Weights of a small GPT-style language model, trained from scratch on English Wikipedia.
Size: 9 layers, width 320, 5 heads of 64, MLP 1280 GELU, vocabulary 32768, 32M parameters.
Each number is 128 + 24 x the weight over the matrix's rms, rounded and kept within 0 to 255. Layers, rows and columns count from 0. Numbers have three digits each.

# down: layer 6 MLP down (transposed), 1280x320, rms 0.0526, rows 693-792, columns 0-63
# up: layer 6 MLP up, 1280x320, rms 0.0635, rows 694-793, columns 0-63
down693:129075112118154107139159119120119129106148141098157118086114128135122126145126160104143127164101115124151116117128169142175113106176131125080115125138120101110139142115133097099098120107168135
up694:125136131114121111148127130113158141100091109126116145152091111095065107163106123127154162137145119148120106118148105122149119147124159156119106125119146112151141129105096111135151153120135120
down694:132174124094138100142114129127120181114168152137140133126154110091110113186141125141125143116144122118135158102119124083118127132125086166149165125141118141104141128157115108138136103140136121
up695:086134155088104103135111135113137122129098175160157144113154150176168108111106154141159117093103131166157145111099114164119132130115116129082163130135104154115166147118149108128139117104120119
down695:119145150152128156117129161143154124106117133131138132117106145163161137071099115167133147095165117156109102128131120100086177141155121141101135083118126124099107129098157138131183147138107082
up696:091170135103144119112103135087130136115145140130129155087105123109135100118127150117108093114100106132139142164155122170089143138122115121100153102101137175144174102126161138100156127122126086
down696:130130083141160156150154129130138170118131158148151147139111110132163151127135123114130141168164152085147107131102120137137092140176153156108099131104100093106119150119134144142120112104107136
up697:129126148149119125131110111144119162116121128110161139131136100122135146116125133146112135128101132112112127124110114145141188156130144132130142080145115145142127103118119153124100175121096110
down697:140119111117136123176121150110115116113118134105094126108094103132147111092115102138088124140158134170156091120127109154110129121129080135125145145106123135110105143143114105097144132154165129
up698:136118134151168132187119138102122122082138115123132135156122128112120189139167130127085148124121161150115155130110126108121161122153128126149092134141102110116121165159160126111142158127140185
down698:133136132130077115105142099149114132099135145154142103134125138107149102137144133132108123080125130156163168147068115102103094156116081142137137074134140175080117107132136119149072101156120138
up699:108103171112109100150099116112102140073152082127165137113128084175135176097115078145100127086125114138150143171134140115131112161149130137120158115142137177107146111134114104117132133113114121
down699:110107126151120126125131066129119150128108111167127139134150144074116130179135148130113118136116152140118146135151139122132131104151150132120093143183124164142156086132138115135140140103164159
up700:137162146164095129125121147116157140125153136140166141128118119147158127157133109138106139122107090140160163141130123140173130072110105101147147130072102094133131080127155104161166110126146122
down700:110077126133175177145123169156122122147093149135127119122135113142156137108145113178136099128103118143142138142079145152105124136128090152104135117116153116116145179112104113164093153096103121
up701:124121150150109114134143145114119140109109136158089139160118159156121110110123078145159154113078149161165119113101084176127098160124125158142143082107109136110108171128148116134138126143132175
down701:155111139110146126127107120116103159092151114111135126161155142092056121097154111118123139113134158113154115187128125127168132157113129118122136157110120078122092133158115142104121129119089153
up702:122153139146136106110159149116142078093132116108131158118169140110116130130164138186110150139103091131121108105132145143105145168121140143114098137148108090127106129151132147146118116124142107
down702:111137137115170113117087112145112133132124110111124144075139131123149126134096108112140119115114149150128121118127108086114123117120071115135155100075136147131140139137154159099126113144102122
up703:129136147072097107136143106129153143088113103109161107103153146156097096129115101089145120102114113124124154124179124129161172131115115073178116128151112148165124143106136149144089151128172123
down703:118138105107098125106121131198101157112176127096133122188137123138140129148122129138142091137108111182161108180154105110119176149106121124122141130172131097073159144142114170094179149184093134
up704:080089117089110140166109129101113140078097113117162116128123158107131128147144125106143159092125128163096121114194162141147143123133161158091171140148089120114137121116134125114119087140139108
down704:145138125142132133134155105132173141117122137105103144102127162150130125108130126149111133169174144130143122101100145096139098124125128145127117117127103139131146094164112106126137105125101169
up705:127128146150130170118136100157126125160081099133142108111162113111107148133121104138108167135127106130124117160097126151139142094120146172160127108128113132147167115174119159095157127114090134
down705:103094136156153132143134184141165144118108138165162126139109110110102097128125149144118099174147105119163098144142159112147101148147137113114142176120114100086113161111114115185155156160163132
up706:137092146081147116134114093128143141127125132128146137138123120169107142112156125129108169116126135137149135156156162122157158123153167127146150139133118153152154148104162149098106122083114135
down706:150107142114113113143148146127118151126074163168110099144107154109138135148133122158157099134108130139126111137119120155086135163112137144103139164102148128139100138137148107084120087129117141
up707:139104183104149113186090097082147172170105146124121130137116144109117156142115105163149139129119118134068178113140122148159162140136146122169106169149167155102136079133155114128171108121153097
down707:134110124160172093081115125105145088150193116145127133105118134101105103114128126179120131190126151127145110127106112157100103116148131072141131094128141153118143085168168086164132121106154143
up708:099098116117105138101135146099158184083151122119119172105113142119053123135125136160169160078113116109104119136184129144156135142180148149141123109132092099115117122151118108115132138136118182
down708:100144136144117104125128132136131118094145138146081150124154121145131145101181142117100139151089134144156146158095114175137116109150114109107141133081151119125144147149142092193151136095143104
up709:119122102108105107084109163096152150131138118120155155138087130152159139105160098105127157117129107163141138141095115139145113133123109127133116110093095151138131102120135151132168147126127111
down709:112123108114099136130141126144146138135120086151111096143102129170113116120129150138116145148133102119101091148171128119133127143134137091145088138133114103151093125135132103122121137137145107
up710:114142114091145142101108130114159113105099156140126135124146159148117133140144107114152145132077180205124098148159111170124147115152139144137088134177136143152109161133131110131133138111158120
down710:164141118091106128128139133162134161134120150162149123091114111188115087186080092142151121091113148118192150095085161129144138155101161137125081135080121103113133136127131119141096100107133119
up711:109073157149131102132105096115140107110133189077072104143140107140140134142143112159112128137142124155110142195111078154158137144108184116084114153117138124146135113135075153113138151111125121
down711:153169158178110122133132126119106150103151111135087149099147149133107112113136087121096144154092114100111105154142120138127078112122116091100130134165118109118166112128127096182108100128112134
up712:148077119147164097129072120148185140122097149092091163153139122121113147111172137102110160146067108145105168130114115112117172130129115130170131106120116120114134095111188103119165111127145144
down712:165144139176137143135111188165127098184150061158098151094108137112116134083146136112125113136121114112115063128127133116092141200135134122140106124133144124098123132148118187104127174158097156
up713:140106127140107137130104091163128124127108084142115112111122097132137109147151159094139125152116130095109139145138094159136125114162142131153079130144132165147145108125129144126105129134130179
down713:106161121138124094124165134112127164112115156139154129125137126124106157124123112135106164087141151165125139085142118104138139137119103119155141126133130134100146104120133127100179145141107144
up714:092138140153126097146127134140157128121133128115125073128132123115108114117147123100130183121136124099116124132165084153124146131144150099107151114157110091117142118146188124125138139112145151
down714:117141122124139171127145129154137089158136106108115142133169111113152089087137134144116131108128115093146163128109128118164128100135117135105115118123116121138129119136125110127115161171087099
up715:135147149160126096128110116113126165154138096101102177084091170142159128138120137133081129109097102156148080113146121185146100103101086112095106138152102169110111108156185125149128135133080131
down715:136124108099101163127142149135121120141143102114145155137111186144098109128157124158117157093133120128115093123153125085102121173125169128123134087214108162140143121111100138122112135139165184
up716:156114160149133137145148127157121126082115140120123116178109137140151119143110110158103190124150092124145102114169122127166146097143158169114128109169139139149124143091170102134132153141155120
down716:128130127126090138119145131089115155128156109138139127098158137127107126098147133142118091140144121140137127159138140140114140120130119104122129119091116150148084113159106098153119129119142154
up717:149153105150119112180114194085131201150114095156156152140097144149082061121126077087121134114062125156120161165207136133097158121146109117126089078125159142132153125131140136187170132153144150
down717:162173159144130163155203196097093136088108089174113126110069103141092093200163068114142131151101100109138132179113126128106148210135096144173108101134146196158171110156085043141168114133084171
up718:119152170157157093161150123095132138144163170165137123117127130086091178134155134157154091162124140173165124151113115105168135146140130153135144115131110119110114142077111160168127127128138110
down718:151119099127127113143127115119126160124094132143144120141148141156132124171121140105115169127146129123148116114147102112148119093137120147109101150154151139146120149157167151150115161101120122
up719:072118166130134131147153112141159150134143123111112136130131143145131063116109113139100141122164118145176153132144134105141149144159114110084141095148140125125162126137147065189097136119142143
down719:184152180144111133124124150143109149126125156139177113156124118171112104121154096141112133145115127144118122124096126126149108110116106105129125109121098097124129110132102120093122160117166149
up720:129129172150136143141132153102139138128110122133138136109099138115129092126135132130122150069138112110137148157144138121140116152169097111164124116122135109138155120141103124150122117106105136
down720:147105160087120102089133121156097129135166127119123132125152139124144165126156115092171100151090126152138160099128125139116144114118131109100110147123138125123110118142169111114115157187175128
up721:110117136117119099134119176116142105141158125131149141077117110128127133145121130129147119105099102140128143100168116137126091133107137135133142130111142161112125127125156127157134116141172149
down721:102118159119085177131134141132084098177129137122124143117101142145125130121101112151130143132121149108107124142119140106110141123125148118078099156122125126122098113132134107098100071145146096
up722:104109125094151132172113125164123121132120129115151118150133136134108105113138099137125105103147121149109149111149144138169120105124115135085142118153126104109121131133123157122144138119131132
down722:146111152110121109118137141132124146131134143140094138121136105150134152107096158094151117153090114165141127121111124132128136111103093095146133147117154129135122154140111116125119121178132114
up723:126141106136096100155101086157087127115127143129132141139095156120152142130128134108103119165146115167104074149129154184166141153117133093126126120126137125093151097100205107141104174134109116
down723:142124092103111109113105137122136129129140202137149120144113115073133108114118105110110137099129114115149146145158154160135158159111091136140141159101135127139112114162161116154169143090097092
up724:126126123107143131133120121147116163118125137078139128135117163133150153123137113133119121157141116161143142139122068132129132155112108101121136155056115111129164106126103132139148126181137097
down724:141108120138134137111164139133138128125139139139138137119136132132115102145138125161143158120084132108119089121140131131126110085129147087134105146147109117118100169141120099141124093096104175
up725:120121119163107117134152102090106114149145176166153108093119126115120138093144144118122085136111147136167122118126106193106154122136129124149095141126167119141145109129109137124117123133115098
down725:144149135109135151148147140140112159136118134113174113090106122093117142159113108099102137133144117097138113150141146145136114146135109123137141118134110167142176131102111164089137091108135143
up726:136106151144141184109118121082098154117106121094104104055149163183097149131130122095167153067154114132111110161128161125150155123135118104134148167099141108157123113105073135124127146157107168
down726:121148140156154144146156150172125134173152132121157148103113100102124114160123158139131137152099149075150150114152124134115096134147120119115138152167117131134139113151168142178132122137141111
up727:159127195155135159136146095111095177108110147126104113092117176131150156087091120126129146121110136134107140139122089182123123131132135161132164150126130136109101108119174146087139160155135118
down727:105128134144149173130108114146137117125135144108108110158089142132087123150141142150153109101107058100122117104108129123153092140109093113136126133103112146096093150176125149157175113149148107
up728:075134148146128110170137142125095122136093138121127083107132108130090129155129118127123174144142155080138092156101107109155164177124134126118139114144078170154121116102147105156142113110122134
down728:152177125140081185152089132122117113137141138110116070156153117109116092164067106084139127089143082172126140110140104114120115160138096104184174086163140092125129169121109128120067129127097132
up729:118141135098141143137139109118131140136060129147135156182099140112091115116121133166139130122115099116126150125109159099122166103137113123134149145104144117116129131107103137139176195137157113
down729:121086101150128139123137116155107155108139161116130105110165119167163124140111159101142117095095158120135102133152137173139138145099166114091115132132140112131124141132134131122098101127105151
up730:111142165138128162127102136076114145125091141070168136126122104116134141155143114126123157122103144138147161131160148180127115126129150121135154104130124152105137152159128133122133179153127152
down730:112116115124134116163161126099154141121136131134095117151133131109116150089124102099133132120149148129096092146130153143115158101143115154142091124135122140115148095136138088122134099165152124
up731:094121138098147131142159122099147151111088139171135094112131153109106123125131155129118154103119110103116133151121152145134157145121151121093121132140102118138143120110133124149116153133095151
down731:141104110144124142126122150143100126128179120091171137139150121155142130133123119152128120145112164137143136138130121111106082129135133135144083114114162129105112112104136112123143085118156117
up732:169101140108087114119141094106060131121169140143129138149149115114111166102130143093145158142107137172148145127151192121096134097123086135158129092145133181154068111127144132132114122151114097
down732:142132133129150118098136126157108145121162113136087146092162186109114127119127062094113124123127138070142095162112112128135089109116086169135126103121138094160106122101145103145140104158146190
up733:113087102140148146134123137104124113106113135148159109102135091140110116148159076074118109137160105121103178099127152137127130156150122180126113096133115135104112129130125133107119147129120138
down733:161113195139170137141126145117124169135147129124133138143120139112149153127123121136109134141177111139121114138115125112093159113112115095102114117133113143104150123123157074114138116132128078
up734:113137133126145118121110149133156158115101103097114131116120099145106128156127141113127143110103112123127121119163135147116103127145143140138099101140117144107172138159150085120094136117113120
down734:142120123129116117135070132143105134112140126123124112107153117147124113119144090134065135149154105143108158139094108116157139136116119109132140118137122140165111127126123167146148121128128124
up735:143133145089138084122134141115105110064132148098144138114123139155064098076143137089159126119087109132125152170153121114140138105123128190187115084131098151122178156116058148159191131197130104
down735:170119124139115113172059133113097119134132139172152132098122114121175119161150117104110085114155098105103110094141148146120138149070121083153128127119149180139161069121181152121110146116096119
up736:123119164146109085163115157139147159109101164135144131124128127114119083123089106127113133124124116140154144110094130145143110124103129119146141089148126144126095150117115146098137103130133076
down736:138145124118148140166125131094155104101107158144098144159111114146128150112097113111155085153101124100134119125129125111169142134120157143158111119129145158116118146113133156098089104120134135
up737:153113170152086120146114153118097142128081130069120125146099122104133145115170139140128126113126158119126132152144105131132133134133111118120167093108169148145149163132133094129118131147126131
down737:103127111135128103092134161134118156161139116157159160132116132098130145128130132153137109183128141111142140100138086146108118149165082107128143106118149117115174121159125117119135125133128107
up738:131130120096143114129143098121148163112156138102132155120111138151124111160149105094125129125121142148145126108166113099099146120118119155142110147129111099111178103136126171127173144154117088
down738:126152154096095141138138087141171135097089160168095105102117096142123122150129138144131101127147142137106137126115147125145113128127143137156121142110155143120163152158135100143107129096129146
up739:151093132079118096157121140109171136121117139174134132107076081139130114149150097153148173127155144142146134098142121154158153126124158130145145158116184140113112116127126128174153171143192098
down739:143142128172106153137049159171162124133120161122115104141132135096134131110092125162128126138108145109119105108138103076073100110145112116101139115170125087115131130126195099161087124123103150
up740:108103120096089104141128104088110135130114140099100163118119134123081092159127116110162095135112072169125145134134096101122129131127094129184145159089145142098196096123096101151160121169147121
down740:140140104123091129167105108089122149116156104161136140125140099124166124096085096114096153135141116167135125116125136152147140126112147115109131136135114136139113128138138160139122143093098104
up741:129125115159137095106134084117144179109116089169107154136125173156110161146154106120136141128130086159162168145095182122144131133088111150112134114099124126147160114140133157130165122102112140
down741:125094171141128118101111162138122085081121167144112159146132058099160135119100163127114107136144125116110127157130118111103115130143133113155092167134117161121097124123140084106120114131102116
up742:124129158120149095170082203130124137092126120157165178128127088108132115140109079086181144129117119190190141136095111171127166151152155090112128155119156140118122124136091136107160149144142119
down742:152105108062118142110100123151119113122100135141138105094138169120123119152132125106147186152131147150135168150136099141107151118141139115159092138128148172117116115089161125044138159122130127
up743:133089089132109098195148160098141124194150115145139126114094090135083090093154145186132121114106152136180096114176145126151114117096120121121157084166135155121149093123101103154166125120117094
down743:117153144114112113154121088122164168127071114110125129080159127104108125120095143139152120109141156160108131108095158166114103093132105147104144124111108142172107143145118136101118159142118171
up744:100130125128168132138123110115126131143097149150113141139142135109112105110141104114138098112119140104138118154162112149105151103164136130142111125104112119130097088172159123153161141118114172
down744:126125154142133153155119153117136135135156106086093105127113132148123119151115123124125147129126133131116130119121142108134148082132117143092132099145142140135146144121100133107149116143119115
up745:153101168125127126143093157126121129132122140086109101155131082153120155119145143124158135154130142139109155129154083136160102139152137104125101095133098159166132081141126124119122149107114157
down745:161129141153130098095123159105122144117147130162148101135120143109096138112074127154141113145126111148137162107141149146159141171130132162103146159101121146108111119119145145127094101153151133
up746:131106130115080075083139144111126129092152113160154126105119105136111136111134113168160143139101140123097164120124116109173144143110133103130156160126136128144140111132154124130129117125152099
down746:134068125135141096150111156090135150163102146105111101123137120122136130132154094108099118156112109123119106073118121104126127095110090135114141098095116168148117171085118109137148118142115165
up747:145105109138140147135094133119182124102122092132115093145062132134097099125132115067131127142120144150135126106125151094150130177117131161118202100118112161153141114091126171132163095144124126
down747:119119125153085123136174130127128128144123106105136142109170125097097154118104101150099130115132107089130153076145118139114122091137127117138112136129148137130124119145183122123118110163119144
up748:109116114120124147115142132140142121134129125112125110111098099160155138095154127126119139110103123131110116118131133142163122075091117157131127108099134133160154072146107086131164193124109142
down748:132156105142147104158181167126134124102096160124140118124148119120153119123141103159127111125136136093112140136103132135104136114133129125145132104107145140142150122127169151135120138115087148
up749:134141182146099090082131109155138161110145134163106097087133133118150130109136130128142168115137131075121132095108108124161120124125120133147130116161156142104111108082135114117105194140125136
down749:187105135136079145132124151119116111163107136159108131127122120162123131151095140143129091130150109132142091100136097132096116104129164118131152130146116176100143102130152128139108115162150205
up750:098124210128105110075154149101136156126115103139120127096104117108073134130145147084105125106128142130161129180167109134114155088153098148155096101155140157134161103144140134154129141106135150
down750:118177166129173125128155118107097150112115152124147065163126128082121154143110125062133114125126137130102129187141133121136108142138084123092126139087102131114152135157151082152127153118135103
up751:048128107148101135109125121138127145119154102089121120129160126131084110083130135160142175153128150124121137139112167120120162146117125139112115150095143117153124094123177157102139169133113115
down751:158123125129111099125118111116138070161099149171123098152134139105126131117182123148135143104132143132137116141116104154139102080150125129139139138137109105122128131135118139127135142104147122
up752:124123130132160137130111138098115132122110144123175131123131107111141114077133150125107140154129143143125107171118104110168175134176121117131106147110126191121136111127154087131138112136115125
down752:154118130132108109153144120151131131127089148136098112116091143140119113141142134106149109117106119134140160112125148139115151136123142123095129142144122090125143161156143135102149130105119110
up753:094129146114107092094115086099171163140181118100124069137142139152068088102150131145103129137112126116139137133094134160101131097140111148137137147077129174160136117113153088146160190119127143
down753:124133120150124112129138133141113129102177112137146120083102084095115134105102137129148128133164130067127152066073189120125163169139139116114155119139176128130111152101110141083131156084111102
up754:118072136149138089141137175106146119157128127162148124109124104130094115123101129097106136109145161125168171169101130129142184165183147077093109149120128151129116110104114097162143136123131131
down754:075086131149156093140164113147129131087146118121146131106130138119130119114116120168114155144090094123064092122096095099150159133093091127172122092129132114127179119145127134116131134103128153
up755:081107108134148125125112131119111109144141118066126139124150147130097139112126079136106124115128146123122122119145098131114122113193150108173121111131144168146155090097142057158148134145111132
down755:133141127117084126138100149133111136162122127162120145101134117131138118111137104129092129154157129161125134128083141132138148146124134117153074104115133121162082118135129144121143099130116128
up756:102152161153128117143127128099110122117107137136125132108151133134131091127149144173118126121163158129166147141093110135127119113136121139106115137134138163119144152134144151125108145115125129
down756:129090104122152098110112131151142139134138153142136120141125115109140134119128123105091120142088146127114123123121149122149102144119123136126127108130120140123125139140156112108129092154156123
up757:089154134094090103088160157123132122128141119077122144166160128110093167098152084146109109135096113147150131147124137128124145122176168103121125135091130125154085164108082113136127152141081117
down757:162121130140117132085120121119144138143106122166137149124100127140157097128111125171128127177101156087108116135163108169126115108096148110123152129148128156122108118155132136083133098091149135
up758:146097090123106141138091119120135152102150104134139148130129121152138157164150104110071176125122148157146115129107142126119165165127192125089174122090115103130166134127125127141133166120130133
down758:179088149119069138107144101135140131127119105121091102132133164135115163120129144092098109160108126102141164155155149151148146157108144129155131107093107120179127115158180125128088131115135145
up759:095107100095110120121159168112100123073137141166167153133129111097157179116139121133091102141109098183124136140119123115178118151152118099103105173140146138147130074080179174091141137124175088
down759:124113115118132137095110139120088120098162127062140176117148136118148172123119094155132146103075167173124124128147075143162131085190065092130125152123117115154141168094198141145168108127131147
up760:103140098138119140145132142089121133097127104149173120106123113139153121104154149115080176109122167143133124138120139170165095094137127093122130104148116181112144147133148132124140167105130128
down760:179163131163094110109141137108114171127102174075104134133135128124135109112150142108134105097122143128115145054118128123147142122116119156073121101173106103117159129095120177143127116124140143
up761:128146139145163085128162112107176190121100109141160136103157145106135165112151124152136170092139156136142139153063094142131148114156166089080133121154091159123118138113155127093126154169103147
down761:154128145132126119165141168132162135155136128144124138126115138135111142122116131107158107130123120169141174068109121124168104163171115135154113131148105137094107116169112098151135152109147120
up762:130088150141124139124082143131183126130140154089135155172115123138148098147130100158120138154106185115128123110152135154154158116154149147135136131099144096120149099100196121129170179110167185
down762:146119130130126151060154101120141134152105112162153143126130130097129140152122184152121111135115123125114114143082130164149117133100165129117095095132142084099142133121089147159152072110111140
up763:164115147128124123143098140137137171129137109120152106149124121163145113124138137098097127105103134098144114150137131120125114112165131089145131070123089127140118103141140123143158159147118141
down763:093160148126125089130141122095132120141145113150089122124122137158141145094110137106154108143135128105127154115074137142091148146137179130125117144138159155155100125119111123128111126112130134
up764:136116113158111119120085162111127139098111123119113131124123166128164157147107102084137153125072147156112106114127109160133136123142094127159104146101143148136203142121168074082111157140152184
down764:147142122122137126126164131136166112095090144092115155174164153160139144155088156146106125101127131134152128167126147149141102143122127123120125131111131135079110129053121108145146111085131119
up765:095127079106115138110109120136143125114128122130114139105158162123130164108129157082100175099106121095161102114115148160140124137218107138084138077103187115086150161093108091119108139094121140
down765:125207138102128155098178113100129111106172091127138112093160138158138150143090112115148143148133134092123168067107116129117130122106138100168121146120136146150141120141159134150159092169145136
up766:141153112140137126136120152134121147148118122136142111132118115145100085186143148107122126101143120126132160130145118104122147158129128145126123093115145120123108100114092118149124130119143088
down766:094110115149141139141120105127136111108155113131097154115119141156155171109111081137115129157089152108144098123115141142104144126133146156126105129137137124120133165122130144122133133096111131
up767:133108161106159133139099098121170139101134103118180146114091119111086128124157106143097129112084119160117104159158131106141142131137142121086144153117104152107127104167104117113114146139114148
down767:146069130166149129136130163116109167107114138087093114118166152085155115157132142130119140125109112092160098073077126116085189132074092158099146115125117111101087154129175159094137142147133116
up768:134129140131121134114149082120131120107144145118138129063157132094103138155170094132065120129088092121113166069110098097153096109101130168153137118113110141139136111134164133170136136152159148
down768:143136096099115122136147115083103122132137132139132110141091134138149123137121154132156118077123152176113125150135110110122106113142144100130150191127155131116072148094155154114098182130142145
up769:115116139128147112125197151113132150104115132082154074123122122123149118101070123125156116120155172114171125143137163108126111145127105177127123123134116148186144095121139134088149162185132097
down769:158136121130131100157148169103128120107154202158180120146139130096132129084134100123121119140153117123184124139086125142139113150126103103096171101101104112129114127109100168150123148089163081
up770:117089154113138099120153069132117102156123162120154111155105173141071122136173071129115146143145111120139117163137121111169132128113113130140088102106103113117147145135166102096124120153160130
down770:140120116123132094100139086095177154180091154099098131143097145164117155122126067085159160170166133086124134098122150092161142103126122093123099078126100100163165194064157142151157135160108102
up771:118114110113122133166117119105113126119154114134129109120130143114151120124117129121142170151123138133117142117130129121130134114128152178144108158132127136166102121106136120107117108140133127
down771:123177141117153129128082120147155084143112134124123106124123119112133112119112120148112126083167102122131116121148124136160078130141107084150140123114084130117124143153111104134123107155173139
up772:133105114133107112113145134139128145124132109095146107124146168152106127117180116087097157145129101155127160090125126141163104147115109152107129118116127128107143139123166134097131145142136121
down772:120100116140107153124113150148110128123112138140113143103117107096126150136100117162142113130095130139144107138122160096130149108134122119114143133100123124114132119155104130121124135115120149
up773:116108162107100152192152139114154133101151134100108133134135096104131125149191143097143150116092109160165144138091138106139135148125179120128132127118149147125181132101134103137146137107117129
down773:135087133107103108123149128122169153092070157118110140145100117098142153145114073108147131090123141130169092106091095102137092100121148155130172081134140177080063153172139105119137191130134161
up774:124118137128113098146129102138142131132137116111113100115098129141152071118136074092105133088111133145176136123110121145085109125129144136134161111092089144090114120117079125151119112140117121
down774:129157133100158121097130106129107096148170131128135123144123133171131124066118125107135130084172123117130163087139126178114169129118161129091108121148160099124117126095144090118131158114134162
up775:084095132106159139151113101126088101104106076135140143130135139102121107116114132146138152134153130130129152117133110133139164131147153101127129127146131150095146146106161113137118126106136131
down775:093098146150121104148114159170148120159123172128099154120103113129117106126107145192119098145117131139105121121143131111117127110107137139091144133125117148157122112128145102135108139145090128
up776:128093164084139107157085128132130104119147161132189181134133173107103192168143114108110184131102123159146078110153141109125138149179143099127136139142154125163129155082094142071173192172137174
down776:141129084122134148142166160150084168133150126122140138137143094133113134154132163177132118150115131153124164115141152173145126147124156106110117144151195134093152111105111144107144136150106133
up777:116106104146152090115150127152115118126131136113136122147103158127126136106136143117116138107151122161126143136132130159142148144124118114121092118126096143138129122135138149159136106147120136
down777:115154143130150098129119132129118113106131128120110101158122127122133111113129142143094128133144120126135099122096155141135133115131114097125154133134125135143158119122133109127120145122119144
up778:126138116148138125106137144114115126147137084117109105083128194094095121101128142089129127111129139146134137130125117134102121130148163138139119114133083162102143119122147103154110167100115159
down778:139114115122069114142125119109124101099150135135119103145155131130142092112137174118128125135146116143150130124101156126145140117164118122114096148098131115137109122115129113130105106130134120
up779:113103117111102110099147100075142186105115099117141128108099158160061118117150099138130117132104141186132118122151113146138129148135140131125129141092100150127111103110134112114160146136136110
down779:114110111175140135149118151117101084129168151164131139140142143103146134129111139201120090126120128105107141133145094149182133118147127133110132142134160121161151092118137131151143084103122123
up780:136103157127125095127132151156140117110069076111126136125136125129140117117098114074120166071123127184128167147170124175150148110115152127157142128125143165153135133173147137137114124112093128
down780:090117155111114114161136093150120112134168107122143138135171125077155142108103133108113110097130174193122151139101150157141168167108171111119132153100145105106085103111114146140126117125138159
up781:144134113140135138197132132116152107160110136126132154129141136109092143133117062108092133078120110163172104138159128123164119130101108156144148111105150125128135140080122137155166129127118130
down781:111099090085164119123144115135130120105120094126126136129099124163121162118106170164163095140123156126145112101103127134106102097126111137145155124114111124101155126154142141141121167107142097
up782:168148167140150129124095149138095143107116120070094128123111109164117167106153128128084196083117081127126151118137099123148165107105110108110127177126113146134114171137151115147174162173122146
down782:161137192080050182136133159129126129173158100109148136170108115173125082108128093105085125141095123124116167122094089078112155152138124103170118143126118081090090138141154147125140074140176138
up783:140119134120135086126148101111159131098143084119141126094103146124125128144167114156151191112096146154120189123154172107144146141128151153142162122168122099110134132097121114104139134105161110
down783:131124131126137129140119149147091158144136138126111126111161140126118141102106118107143147117155146169145090119118140135122089130108125110163097123147143113139140081154131094141163111144171114
up784:135130130122136135131108122090137113142149133104154148145120127138091093098129143120098117108130146115133103117138119150121143133152120139128112146107122135147117106115132129133163108143133140
down784:124123141107124128131159130157131146130125134144101156133130121088163153122133098138140121144115117122117112126108152139116142128088134117132130099114123119105148133112113136106107131115135126
up785:101139128131139122122122154104129113117129167084171124136124124127116119115160079135136171140089132105086143119169110146113124138140137145115129117096152147103091102119128093091137154166078117
down785:164153089135141117137125095146137131135145126155105118144126152092132106131121130131151134142138102151153134087104139122130119122118107125125101117158131111155129147155094137107105144128140117
up786:137053105141128133128115134157129100130153112129147149096128133118138138093142117115125138119117144143115165142119123162127099140154105105146108144119142134113135131133109134188142147126113129
down786:126165153116124107104133137129155148146069161109091109142092109130111089115129142144118121114136123125130126111101129110153140118136154129119121126155107126131160101124117134077109105137133124
up787:131122124137145112125140114099120140137140108136124107141132114137103146103148129133115150116141126162142165097123084154171138115138144156143067115150134147123126126106157121140133128150147118
down787:087127134121125131090111147133160123128131113164124119145113111078151133134137115137099097127144120104119127130114138136141119160111162136118143141078067128130138115123143107091170114124125144
up788:144146144158115086147146101140097133111114105134115158132133108109139106096123129116104129099159157120143159092185121135151098126143146117120161099117157109093174129152139145133117120144146109
down788:118113114120172108090133191138153120141102136131154137095127121147124150150156136169165161110147167138127093132118129133156128113131154158129106133105129110157089136095126113126118097114098142
up789:137124109102111153151157129153152110115116116126106098147122120180134155131097107097105133103121134165141094155133107106124118197125147131136166129119101129155138086088141144152132120129135121
down789:114169128132131173136129122144151124162147114147141133132125104090132113115139152148124162078168140097101157115124137165123130112120076129133118125085147126110099111133147114129124160137162122
up790:102099102131138146097147093140130127127120105136175113118073148105102111130157097119113098146118109127145108125152134091122139151129101152155148099112130135110104102115132149125115123140134127
down790:149150121128133149095123126123108145162118126150104116077140114125133133101119152137123127106160154161126130135149134128112089082124104124104113156124124121118154152177121116154126136139122135
up791:136148178112195133138114104120090173081152097139147144065102137113163143141140108111136112122148151129155157101135153112143151102118162137134157156123078119107135102146129101127123110120121125
down791:122120114108070134134157131145121148128169135135111121110119116142104076105129134116125127130122140087111122124112135117104133123115120124125145148115131111052075163129198181106143137136131120
up792:120096096127094091099124143137149140137099142135130110153125117149106128132131148159118119147108118137131132148111139120132133144160109151122141107103102137124122153167155122124147105147137115
down792:145122133130126104159124111172129141106117140122102136142098129102161149129144143116122096147178148139116110101143125149145187134097121123145121124111131124169122158108104103086113141127148129
up793:127075089089168139190116106102108133088134190166125134111126172104117102143128128088096127092117091108092120103109101094146173156119120121122132135137127150137141086126122140110115114140180164